From a checkpoint of a small transformer trained on Wikipedia.
Size: width 192, vocabulary 8192, 6.69M parameters.
Architecture: RMSNorm before each block, rotary positions, untied embeddings.
Training: 133M tokens, 2310 steps.
Each number is 128 + 24 x the weight over its row's rms, rounded and kept within 0 to 255. Layers, rows and columns count from 0. Numbers have three digits each. The size before them is the row's rms in percent of the matrix's.

# layer 3 MLP gate, 512x192, rms 0.0826, rows 471-511, columns 0-95
090:122152133144148126105135169107132102101119124132131109125130105135099140117129111094143197115196150169139129135142134099148128106148130124137168078169088136157119088118135112125137127118125149116170124154195103127146130143112151172136164107090132070112146132142144129099129127065112116115
105:149099151108126114153157112111137106135201130112117119126095158121120118145144106159111099118129126143116127123075117084142113089116115104193145107165126128069090133120097143121179129108110079150144117122056154110148160141105168099131113153085121160139109130119094140127119117122139149107
100:155115115148119136138115129147088132120118117116134117179125153146113123119148105151127094121152176118184153096133173110145136164142164140129109104120123130122131134131127148149139161164163175104129135135099165150154133141135118150106135126129145142156072122098125117126165145147129127132
093:184104132122103160151101137128097151102183112120128087121145137156112121137094140110166143116147160163132127137088132161115151117145097118138147109157110130130122161076095155088146136149182132118130153115117100118132134156137136111131169155138118144113144125125144183118101090145077112153
089:112128139156112161098124139110117103170118128147142139122122162175147115148146121124104127109146128104137187130138117140154119086172088132097110114170121140105133145129128112130096127155183142109136156113140122087132188112133129158170117106139147154132153164095127130127164123148137159127
097:089146129100119084100132145144126146120116136112096142131068094119114163110125155129168129100115145129147139144122131150174134132143116161151118166109103093148107141136140136131150161131108110110117143102138147106117078137115101108147161139084095093112148111156176188152139139120129148122
092:161119146126125123132170107122121134197147114168187200161119096133096159163119161102152123097150110108150139136146155110134127118134112133172139144118133179179087113075111152116158132101159109084111134105139063111112131122127114141130169141108188128124139101136095167104132125116113151139
098:104103101095134143106148147160142123106081151151098162120156168164149123141128150139139155118099143144186146121079110088123093137167099127161126155080140113116130141066149093151121131118132127120152115119091157145114116132147129148113144157094141118155134081118114133156123123141139135158
104:162113135109136121126151142113072121168178144104150103114144106155152112166156094125081116158124112128186138116093159103131130103130144118108133147107135144110127131119157124107106131110119121072149173081096147143178096104160120105126132133090178180166149119162152132150154110108160167112
094:132147114128139106122164144067090171183127106118137113128147115098150121093135135162135124151135082153144141119122099099155179112140144097106122103135124137097141122157060130131117125124126106097128112142097147118120128115174115114153143189175103131107096128125157136155134146143098151116
099:139119125112141103085099124117114160145086130137137149109147131142114159082139132111142162104130118118098128141129157103145143161144143070129112143150134143111149160110140160132108121127103154169134084119119081142154138131151121133115125126107160133144109130113137115138123126117099121124
109:100149132177123152145150170176102130095138122168134073119068186148114125140135102134128110111171108168137105136129117139097098113107133154126135128145138132107144152126124165116097107146132126131141165156123159140118115138141079101159124131110161121154108115126117154122102100124177142139
090:129116145096153106135097122145154151160122113144138129135093098154167138109124116166081144114142155172133143143074157115106151129177103073136141089102129107117121124115109128125134095138195143145156133098136110120141134127132124171102112148065140124110133153138131151172110140118114159143
098:143139119149114164138147117087131096107118153144164124092124086087132160140117094119121140139126104167100127133131126142152119136123139123142193106173140131091154101174114133124132155116135137145105099146202125119116093159109178129116128118142137110178094150130114119157121147094124174108
096:118131109121101150131162132134104106109098108113153117142133112135132161149143103125133151133102152116147148061148105104095158135138115130154113127133100144166144156156145136147182117133136119138147105126115125105179112141145133137116100158115143148146142137164091160173122132149125107131
097:165128092103135091075131101129152141150084120130189059107145166139139078116132094105130145159149128099171140154123137138154094129139142157129155147109115158114144121103105128127132095081113149146155154130145148123108114120119146124145125161129113112115133139101100095156093105185135173129
104:121113134128115172118142140127171160164118137144137138122182138120122065155144138148148114151123141146113101071149154135114144171119122110125140153098138106132068109113141115168169103064123149094109131127157150117113131113109137132125115099151125108131114138108118107138136129125145149149
106:110168108118112136146126134154127120148127151112131151146144102137142065112122113130122116129051149134148140102131133129122094082166156128095128136087149154138127102116153113114129129137166148037103130176137130104109119108120103127135107120130078138134115101136143146102124110114119145139
106:139125108140128143097118155131132140108120112099163105129125110115128126129152167119107121113157130138090210118114122153147105122142104109120121138076125085137131161138157112148119123149115133133121123167107133149140162179150099128104115094168128141137090166136127110134152137090105099156
106:088118110091100135126120122122128081154127133120143150092118084121116132074132129105118106128128089134139084140106142132149121160103097119095145140134124138059079166059131096107128119115135111147124139093114163107070169133113086113138130126139161112160152095125148084101148146117100162115
093:129075099199145148111119177130128135155164116144099128114159166118125134100140103089095117139136126111132151143107129136116144119137109138139109098137096112120136119101151141084144096110153111088127095088136181144098096149077127169138086117138174142112103103147154113126151123120151142162
106:146096083107151139108168140091147094151095141147118159132095121143126176145094100089098119126099116120124138092117108134122131114113127115126180118130103170117154161140146128133114138135179130100146130133102159114150150135127152125099163161120165135156112110157104124058065118104176112147
101:130113112119141132128105140158159163151102181124155122108093083157135117141123137149119118175155094125123124123121155096137150120145103100101130121140098141136125167095140137091112171146132113133092089118107165151116145101087113122127140164122134132130163095169111150118109084160120114132
098:107108101138118050166152158154137128190109147151125150128144069128117134124130140126151135109089161097099112110155095134076141140114141145137133121082102138142169073109139093098095142109136156104140117139146161090120100094145116113142153158114128134126087143109081121147134121122132127135
092:134135100129110133088133113129145178140120156126126151176132102134104091124120140111112090124169114157148162081103134101147120124161125138136139112152118151083135152113076134146084108119139121116116092139145120093141169125149116103134164097112148124102179123111112113089146137156099140101
098:109128112093117153109111126127116161115080129128117134135099174140100135109134113133115179129121121143084106134105098109141129170097127131137139148106099142135107130147102084148134141147145076102163126076097169117135115160136121124147104112128115085119124126136121130144160121132111129108
111:111116096118123128118100128125108113119156099111148123125140138135075148130156122114170182136130115125130129137121137154121137100102138123180139144121128084146064157124148144123160138140070135125104115132143138077137158157186080094179132184131135121107110098132142115095149141158185127137
103:090120160105189091123114148153176123131202144129138147131118112150118128147113101110144119148145127129158106119142135115114178127153136153102132117116138118109163153110152141064080126144102076108096119119122131156188115172131132098137153147157126098138102102175127115178106156112123169119
115:097106141157129102156133143149135129125145130120108123149098162122180149100136138093150103120153167158094125079117109159127180076151105130141164128141157158150138174153125154157118134139122110142139149113118129124137144124146134119168136102144146080139129117157140129095133126119152113157
100:125155108122096151119159132107165111158139109113146103115106121134157132125145149127138171123104140128138137148168154144121092145101113128110195112140122157092090112149092153091126136114178124125167157107083121143169092164089115129135121124097078126111192152093115126124127128105138125056
109:139119101150134172122131106131100158119165118123120108110108151073133136136119115102129075095171135109120146102136083108169157126122156139111121168119122140103128150113152143095145150060114087104123100157134121143174090122157137172093086119167119098164099121124111142153138128148136141167
105:127161121152137154151080133119138131134106143132143161129101085084093163131144155173169112115092217105147124098135119138139104142106139151095147158085149097089105132124130112128137141157111126142137059123120153081150184169149140138107150090102179098159138106137151156130128124117115136149
092:087148110160136075104132131093140112117150107074154114160113125137131116123144141103168103114136133134144141116117150167124154107163138141127125131128116154120053157088158152115108149127185153105134131123144128160158130157137100134118122152145171103134141126086146142102126171129131172129
104:137143128111124132123190119147166109148113139109097139119118135113090092096135131151150117106078110140096129131150128157145155087099154057126129108106104164157136150134124140145130107093124089128132135145126111150123119152158122108124143133128147105160140140127118169083126173122093160154
092:093142175097129123148128150136130116118128109138091140145097127113116157175100110103142107146133117173140146140167092138139139078153119123149143134103167100103118114131154129139148143115105098113128134131098123129123170104115112122168105142102134113134125133145126111115159093123113096133
109:152159088145160155151132162104085156140148125114150131145109155135130144088170157153134083164167134124146101117139176155174148085148142105098132094088120139145119119140172103123126129107161166115140176153136113157143111159123133147121119114138120146108153120113099184130129127137126104138
122:110117107085106135121079103143132120159098148148156120094104152124163113118134135099155142130112128118141161092146126145156163123131127150091102167130126136144137142138131124128118114153117116180112136142131117086125107094145153138151087163136102134159143113151142125125181139140133139092
092:099203113138175098148142119139132140111139115103114082128122134116132157155150167114127154094152144137142144113146143106137087139142116124086110089121113155144126162106138121140171117135134079123157149072127102056156153127106099104087136126098090088112169115130099134161157104174111121145
099:098126126149106152091149136155138108128133161167180110172103081127102135130119072143094155133070149118125107153120112146105143134130094091093163135136140134113167097165130149124146125171112134145119109131129123109164152121147120093113079105125098142162092095073106136135138120189080134164
111:111122122082150173112151131152113148094143155123157134082104126131081127173199110115159148098105122102135151110112183126148115135131107119128104153072153075130142114098169125126149121128105159114172085099162096096132111136113124121101112151072092089152128098125097162151113132094098138164
104:106135117125134140159157100110125139181133152110120121183119130166145125135164162133142117125154131137173168138109111110146086124166149128127118101151115156127119141170144136096174165116149154138096124106114088174150123118085125140114140132134149159108140117104106138100094151121120142122
# layer 3 MLP up, 512x192, rms 0.0807, rows 471-511, columns 0-95
085:151126180125174126172110154156109146107111087134103128117124143149120115138123167099115169124110107213135111143136147108130138146120113140141136140113131121118151134167150092129106107122098121131118102182134195168122133147099077159132101149104085118106112113146148115137118130084119096118
099:131113159113075163110146118135115110145159087131168131094097138136104134142137131154164136104128131158149158131160154121086149108138129132113120149152094100139161092109158112117128131130107139144134073106148167171138090111075127126114123119146149145142147126112081160105132122106138119162
113:142104153090112130121115125097113144121137094079110112181098108123151139109120136139170119075130154109146150113133130085109112165125185140137101130126133134155146123121157133119096158133119144140144103126139122115107206127130135135110149144131120128100114153137114093137107138106139123130
095:091099139096090169132108167122120165156151093136094141151127139149102090147138164140103148110179124137133127130149097118128141134113094170110166098154181137107090119170079166152127111119168126139077103155094106150143135131164162101136121125119103169130131153150129149153168088140135113128
101:130118157104135128128118108114127102135160120131085131111122120101142080116151139158137136153131096133159163147166091192150116130107120117122083117122144110105128078136109132115097081148129178095111139132117055121113125120132088131147123093156129133111104171129099111106159131143123127151
098:140116144163141092095138128083153116135124102146146112136175146134138135129165135155122102074174177099111148109134118126172136087132117102102160124122126161134136094156129121137112153134115111127129103111122140116108166163136108136149116113181107162131140134117155120120149151133133137132
095:118106140130142147134129107126106162122136118155123172114110126123178146086110152126170172150129140125185137106097148124139108140145124133147114115152136102119140101178165119110116079112135120137133167099134116150192104124076124099163071124139109110153105121156146119112178116110137129157
095:143147136136127135145098164079108119124169081120155117137110074147097149119132159105109148123134141135167141150154114117087102115125150145073079155162104149166104113137088137144159124166169157123137130128138121135176113116148129145132116083139175135114135160111137148106133128139151117136
106:117144109109094134092110157125106121136168109176143088158116087173137120126155172117116103105131108123128138149149116124150139119151090166132158079125196092103099098122087091151124102134144100140092113106115157072130164115132154109117114127145103102135112100095174122177152123163156105165
097:144151129094129114134173118148105074168136140124125137134094095147149141130124190136141149130134056053141124153099117112123138140098115140165163114130152138137131082126118110128112155114125133151117160119152148159125112092124102157145138122140093095134124110144143105117149153107164175094
097:147125105166111116145130109110138162141146122124117108115133156133157123178110127134124132120168116106125095100117140151128112056124116134080156066115111134125121065136089149130180113110112159080156119137116111124148111129123117133146130150126138134160084101141193139176158133144135186126
105:161097121116152171133109111152110133117143113107140148091137096161086153124143068093123129149099089112113100114141118126128136066139160097140132129107133160096100126131146132123091140139099098105157129141128128122120127121123112092127148142130093126151120135085144096156117085127161134129
091:125095106120140119136109156129162119185108155140096128082124107149160109103100119149134132108150123133176153111064186134139151153158115101124129135156105137104125143145125138132115117146130179140093133107145110167107144132151155146102133100137111145133143117138138163088154148125140165141
098:138132146118142127145109117107175135090134115145113123104160143129132169165102104130168113141133139118131150120125117141141100131119143162102122133097170078123101132109117145097122126126107128114142115136073135126138062102106099099119133119090106164111118115153141166085117133121134111123
096:180139174151174178147112144128136153070164104123125132134119130170121098128132149158125178131139129142160135124103101108118132099132111127132139134130097102120145153121148130108122113162123148152132096101104172117117132114150143122094093080184130084132102154133160101128183089133115156124
100:069129128098131120152119120115115133133093109116151169127111101137114084100134103138144128138137134111145156112142126112192166134123137110138154134146146127148119130156099097155133120134156079169128133158091130080113122166090125108145132126163107132126089129153149100092141108120144131133
104:108105084121109133122080116166170121076152134075127164099141144093115110122132157150101129094162123163125185112140144117123152149135120136069130116113132123086130090142129103124130135084134114117087154136102151103085175104154152117136124155099148154102165112084160147138172134119149151128
105:137042113131134113127118128096171123149169108125154144135118117122189129112146136160112126146130128130122141147078148109141086153152150139157110125144142161078159152096145082134115136127133118147154121134118126142140127144095102138101113144149112156151146146096132118168129171121090168124
100:140107130126106183164168099140163161139127082076108094085143101127140132149108134117120140121119118110127128122137154090110108130113129124102105178141119114111113133117159127125131116127118177152109109150131126134113163152085138137062116112106138099130127116130109102117073109114130153180
103:130119118097149128154095118143135134104115067080142142075164123129144125083167136079146116158121113098097095197164133136122125092121148123154139137110114138155146153136109143106123118149182154142121123138166105146150167189147106128144119126150100147143129120178147116136102095174097125130
086:137144135091117077124143122115125102149124098125108145102122130116091097129161133127144114155100118119136103144143094146116163184136171083090116130145099136123119123119122149119119133113114109109147113134103107134164127138155116111106149126134112089166117138132119212126161120098082071141
101:123134156137106095101114124123171083151105128135143150106136132153118107148133129203115145111143144141089100106124125164147127086113114144150086082128117094115122161152145155126087099130138085135131120141114137123131074117116140078119101113129145114161166109058107156102138113139119138119
099:117100134113124149092118134114162109154154132141120186155105124123112108129127165132146143147102145136135120128161127078098148101148124115142085115138110183142155159139125133160133132146134125116108178136136128136107125177140097095094132114190123128180121145138142112115170150112180095125
101:130168123161090116081138125092122130146139096106130128117097161126118129126149157073109113128148131141159103113121106095149119221134130148077103141152125155118104114133124125172086177120136154131093159104095135128119108131074112171093182100102135131121149122090106129108126147132125168124
099:143128183085113106125094130106082185119122159133164140199129104121151131149170135124105110128114149158138125136100183104154114127143125127103116123158117153115083078104115137101136119136086094115123125111125165084139130100134075144137093198106131128112123148159139139103157093136166146104
095:181134118125132109114117138118103112104141108115112106135090195160131112150107115133136179151156146111153129133121066137095122152107152126155156144106163132123106121116144125107075137135095123156124124154143113086127123080151082126096086142104107139082162109177138076136107168122155133136
107:108132143132138122103103080133101092097068178144127133114122130157101094165138122119165134136092143109114145112067162159113076096123132134131092134134099153132128119119135130105139118140139123112135149135121073089139133153138118123152138143088083118129112064094054151131085145126117149126
105:111129160165136138062139136124167154143130115092102134094142140157130145113117139095154129103118140143108126148113115119107143113139124109108123114135132088136176136111150099128149122153109085170088131167096088109122121138095143107198131116143081108119148081139098156167140153091185109134
107:093180124148116155124127177136114105116169117107102133125094144169115165145143131108158083127157086127132103124124096140119107120131127147103127155099131123116169130097117089134126084155122139149148156126151109133143166123120115118126113105183079143123131139148154081145168129117112139115
096:131117122129154141145149143126115142132119124135102110123043086172104141116137129133145157110119136120080126120128149110103113067120105121169148143136120134119104096141113121120155145142111126186145060098123169142098137138131136150102093123139158115090148145104169102125126089102141140078
105:141102128175101120140154123102122151118127111118076181085163123151146165128139164098128104143078090125124129141132102122112121139156159089153146120135135113170132127121136114143154160135104119146118130125135130133082118106147106121135139115134127091104112138116117105187122129137169130135
111:134148116157100111139097164154123084126185135103058147154105121102135117113083122132143109176101101151109168121117131121185130125158127117121117105154066144125122070125079129138107124132104130128141125112125092100142117168140167132121157128114109153076152133139123182102092145145135131106
100:154182128107166144135167152148110150093127143127096147129130127134142106138124095136150152110102142135126159139106135112111132101142110128134113085125118141115152131164121125111087116114102111104127162100090139102138149110118131121133082129114093098133095119150160128137159166149126145126
102:108124118117158119096163135143134134141145116115132119164084125136115120094119128140094116131113113098115123124122121119154154201142126102142096172164152164115151159098104134122148132106115116125135126144100101146120152102162120162086131135134128127143157137116113161146118188113089115124
094:104105135095062129102133135117133139106125140173127147086119138111102136161099137152096123117140139117139126159117119113125155115136076114103129154122118124175112104158132104104166129137104128130115094131097125147129153119077117143139120115087093101117131158130130135089161125124113132122
104:099148104100089131103114105130117130142109142116142123126128162137127099133098097192142111123106119154095107110072095138101153128160119154122124134140153136104181105106159140142085104136098139150108133113159152096152092111141139145128117093148134136161112163129109148121123150109096161135
119:131181084131140117114113120147117082129132124140114145083088135095095101110125129089149108153169127152159118157146132115123113071130101172117190114084109110118134102079135162142145114158121113130123134178145131131120115106111148134124163129143125104085142137123120116147194130106179149127
092:106153134124149114091158072096095109103112129124141098146111141073101129152150137102110140092148137126126155135107143121118124140131138174058136137095143145142097135091108140134173154098137128146167128123120108121155148139149092141112108136140141118137101123170108091139110115115122111099
102:092117134160128110104138088095091111108142123138137136133094137132078147139150126141093166132092105091149136127128110131173119140171195074174130127112154125156070155133138141157117142121132152160115150131116198162138097120110107144120151158118112170168126106126125126150157144133123133114
102:156107097126114106131121113123107121152097119123118137154093119137141115124130158140121156137141153135132105186158127116142113151113135117122166068129121159083085111159121131146126113127130125141081152111116152129190134091078079158130111099134143129108162127146120096131142119213110148097
096:136130085099113112126139107078083129104140148127109127093127089111123101120113136130122097129139115172143154124105103135090147151103112158138121113138141115105135125109122156173070130141109087132139130109111142153108129118122102131166136121095144152129135140109114138167117089116133154121
# layer 3 MLP down (transposed), 512x192, rms 0.0837, rows 471-511, columns 0-95
095:122160131084095077128102117108155144143119136109127139112130152133115131145159143091164131094196114167138123112117163095108154129136108138139187076090113127130072100152137128087133118098092127112123068142167131114131119129127158180122125135107105111123130104120129146131098086128149115181
101:113139127133124119130105102152174167130135132141119129113105080152098116187176123109158146132102113165137130123117161116139144147136124118124152091122110147161138175154142163079106162135132143125108092086117091131149089072123115088137109086135138117123121113145139145081182122095088125160
110:122119074100150135119077163149133080118114137128132154150181125169117125120126141192158143164120137129115098161130097147134161169124125153166177120095131158175118103129112146112128131133117121135146148099152120136151110149157136121080090105155171151135107096156133128129116119138116084128
095:139110125116087145134135130153075098102147084058147117165152135145132116080120167106153138143134173090129121122140139121174151079128125119108107091117122107152125130080102124132111165123134127114119135129103080130142110127117157122109146115086113120086143164124139145106109091129119148151
090:110134095152135163152141129140140106136089154161170136130122153172125154122122111117112122146169126118094097125100143101123159097142137149125120102152129131127136141133154115167161164121185097148134127107124160141136133116106135135160114143097139169155159127134172139140114113134117126119
104:120109103136103148121136126129169140154104141146156152114136122159130116132102124090141150164152185108086113121140119129125194125126099129105108141110147104093110136125133142116097125170134148143148116108131137108120113090117113168113122088130118113097102154137137147108147159099075117114
096:089108123147113169161123125149131127150134129212115104147126162123155128087128159111152157093125132098137105130088108107125097097124119124147097105125156087106141117130185126156112125122074133196130152140124155138125138107104135144154097084124076122103118124104120112135095124095125129120
096:126118129091129163108122138114155130121124123147136122163176116123107091139123106120167105153123159101148131118134152132169127108089105082118133142115139164160157107135110174103151149104147142112105134143095133138135137107123094141189108114096097087171133122124138123149142132156099090170
095:117146172145079118118114110101176117149158136149155102099142107102130116111137164137146124093093092142123131122151111142148135055141169162139123141157132155142128109141146175109117121107129165167116168125131102110105121092107154128141161093111142096139069082157124105114142149137162096127
099:124153156123097146119164144127074124128158126131160147126110134097152137121123164147117150101138141121136165103146116136151121192117092111160137091162121144120117123146076095093109148081149118131107116093152123160115106158163138124120128110137134130158153124127128122122160172086143106151
099:143143115114094103131117115116102112138128140128119126157104188122178089147135153134115073109172211106111116139126186085159181124150129093119128115116117134140149129120160177159137165108072154124124113121081125138148101161158117146161129130131140152153133091128181133110129135154134118121
101:143086136110146178151083121137153121110145138150174106102144146146128101103115104118080098118153109176149071123154095110139140150103131092131139111085113161119081132104135169107146131147089137110113138102113171083114128126171145115131131149158111191135111130104133151135091109136121107135
090:101088126119101133133134124124124087112132088137104120140140101099073149182124110098126112152160106160132123103077143122108127146140108129122138097104115161127096071132157117147132111130087063168137155134145120086103126134103134112149151085140134141074111153107106108130122110091130106109
102:126106120131106112159149108145166146149110164127126147134134136085141127115113140152162131111122111134122148078127139151115098139106137139084117131106147140164165103089127133139068134127112076102114152115131137153123157128148105096108084105131102151105114154142129129104125084116137115155
093:135130116107096127136147123155111152105154139140117156137125100118150092105154142096066096120110162116116123130152130121130153131121133100121165160130120123138143142113116131106107091119172122112083125105151126144155116125095129157135095105131129087202129113132112118128181124123123158125
100:097131135093109079128108126160145147126112141168179128090153135146113072127090102141173128140173173178171118138130160072142165117131148150120126137117143117141119122136147157115110116105153142125135182152068123125130129130136122176132166088153095112158175087163133080100161130148126104163
099:147160124146109115161120137074109068130085110138158127129108096146121110115161126137110132101119097135182095164121072142142079090170174184127126101099117119137154107133107126102150107162111150144117119143121122094118177116136110122117115120118129131166111131146123070109174144138079113149
100:134146099115091090119169112141169144140163096132173176086123126112128114110099157121108131121127131131129149118147121125141143160153125086106144140113128100127107133143093167150165117118081136110136132105129140122079123104134155148143088125141135154129176130108145162196123141177142156131
097:142148163121090144083134149142120145151168120131169119132183119147130130140126149131165094114140096100136137141111126124102164146131082105105117129105146160160172101156066152108143101124129120122118132098113164110116124137130169132137133163132134126146132121104136100112082163140172083147
096:113122123126130126125124109151110102086101168125149154120111114109119115116157136087123145101166144121121127138136159120082078172070115136123165161110145172109095100107158106144117132100094124109127108142118142099089143147140104073117127134156155140147175103137118132133171110142127131138
092:146147132120120136119149138087142078153120124099102179168106153165176118158135141148145166117147137121152093124112122086086144137133151128159118129122086162104132145107146111147126081138144165121161133149104102153100191161105091117136121132172098111148160119126135135128145071136096122128
100:103126141146131124154104140157126143147153111133082117123137167116113117161091106130177146136111144165108102174140109118162141136138134127118140127114181147118108128152149136101156137113147111113169105120077090125130117082112115108095101176135097108153131117079134135094138146159120144124
097:152146122142125145131123119128140121152126147114152122059138092119073133105133123093095143150142110165133123142076142128173154080088115145157114148100152094099094154170137118135125160153138116139124093143102111146130146110110108163100130125107147144100122108150133114114161107130127104160
100:149125167110207138106121133108119110136142129112159192113150125127112166105092098138115121115140125134118137155166117150098102142158124101175128157093106143138121125117068109128145137125109149105153137123165137099132106182137129126179121103120137113134174122105155080125159119125152159141
106:145108128126104172140142191126111113100134115128117109112144109172128088111109105151107139116122082138141147122103145159125122086089167137135087119111134146106139160084115138138143097138095146126123112170132154173129139148125128093110112128143183173132136148147123128128130140125122133167
096:145111124133152074111135134114166139162104184134137111082134087115137122130119101153140121145109097106111124105111125153122133100085113142127145130140129177127178126100149162112089099145176130149092182136133177169122161122108151154149111151153131130175118105144096150119148145138113129152
107:114122125173111171096141138081095089100118117111137164129139163147128116131135100179151104164128127103123105125062152161063116153088135133105152131115143144128154109146110101139146083138112087099111121143129112115109136111134116097128124176100136152129095129122109125112118115128090151127
103:125138123171136128192103131155138116112138145122072126120113107154108129172097106124114148112138098105110168122107138137140186075130132120142132130162105117126179099120103108189177097131097121156124112103127150140129116113100086097119144166111132117087128138093123135104148116127146090102
102:096122091100135140132104118119143104117079086133155158104093110088131144155131211104095144152137111113119125157085152133106141152148161124091137107145144133087174084125147138127073117156132156135140120137134159171111138118108152120110148128111123140121136103109092169109117096109129095092
096:120146078137096137097110078125136086118149118098151111160151185163140143126170159105160140129160102094153126121139162136111143148123151123110124151105103128093110181149159156133079128091165082153126167117132148127127117125103122130163091118135120143125154090122106117159121100095159125152
099:090104109142090124109133123148115108081108095133116169130127122147133154130146110121108116119114180126131122126136139119087127132119115142129104131108137133128156127119128096125094165127099100139090136100126128125130173129121130168138133114164147096088123133130119157122135100085131163115
106:134147124094129099113093139132148137107147073140129167094169098141121122110107128166139119120161135144129066125101149113121123140107093129168070115133147153169135132152135149176174152112112141121125138104132155161127112122081086115122119128133117147140104160117093151121121122135168092125
102:149106121130131180152162139150111141150189147116130077118098094124166142164138131101141135117132116103107120129119113124150118119131169101168167140097150090110171151168135145174155104135123148129146137147137143110130112135166162128050157152148131113167103129147128145141128130137103117126
102:119115120153114131108117096128132109131121112150105150118136147118130092080121096118154136113062148140110126158129143109088131175134166129117117133101122153140143112100098175106125144102150155132111167135151150107122120134135152117117202110086129094156146113141112175143113124153082137146
096:115110084110128143112136133147170115153141131135162102134191131141092066130120144136114112148182148154163146127120132130127170140145107109126156131098099171109147128151113110113145113134146095123114099128119100135098130143112139130112080130133086132147170112101125149131131119143157148151
105:128153135106100092151139128116155097089104146114159121124090141131119144146094098102126138103119111141155110099100124146125124193131095141127099157166139067097127162114121131158151082106117104143124117138150145141098099130126089133116167102117102113150070081119138093126163110089176124124
113:104109100126147095119104127130133137144115135133142116121124188103129098091146120136107163169104126150151125144123136081083092108140139097113158121102145100121102136123109092117155166133122140140163140104084125108132146139103152144133138132114136138113111155101082157145163127143135128140
095:139130139133148133136157071138115128152100146152149115108098150095157174104138119142091116081138082172144052141144099144127125103168120154114085084137137116112149120119142171126158102132137106123135164136117168145152162085131123124125125133137091113139145157126111125156084137171184111159
102:151126156130072112115072145128130133072156122100133146089194132152107104093113166141124097175115104108115145124148166122106112075122078169107090153143094095132182133101131139170153132107130151119156111138141138141141129123119136133144107137140169101167121123134130158171140119129095093131
100:141128123136112099111135141146132103100106103167168147088117088082106099119079132112135115170063091135095088170118070108124121145102155125125129153134138124137136122121117142119129132143153096133131150121131152124129144119112153093091153092102102150116116147100082138092119087167157133099
095:087083110117075145077144107158158157073171109113138123114129133094108134094124152116115140157118184159111119127121186141125116188078139120110146156077100100136138153111134156115079121139187103117104128164179176158138143149113127150139095157119158115114140117156150123097087129141106148128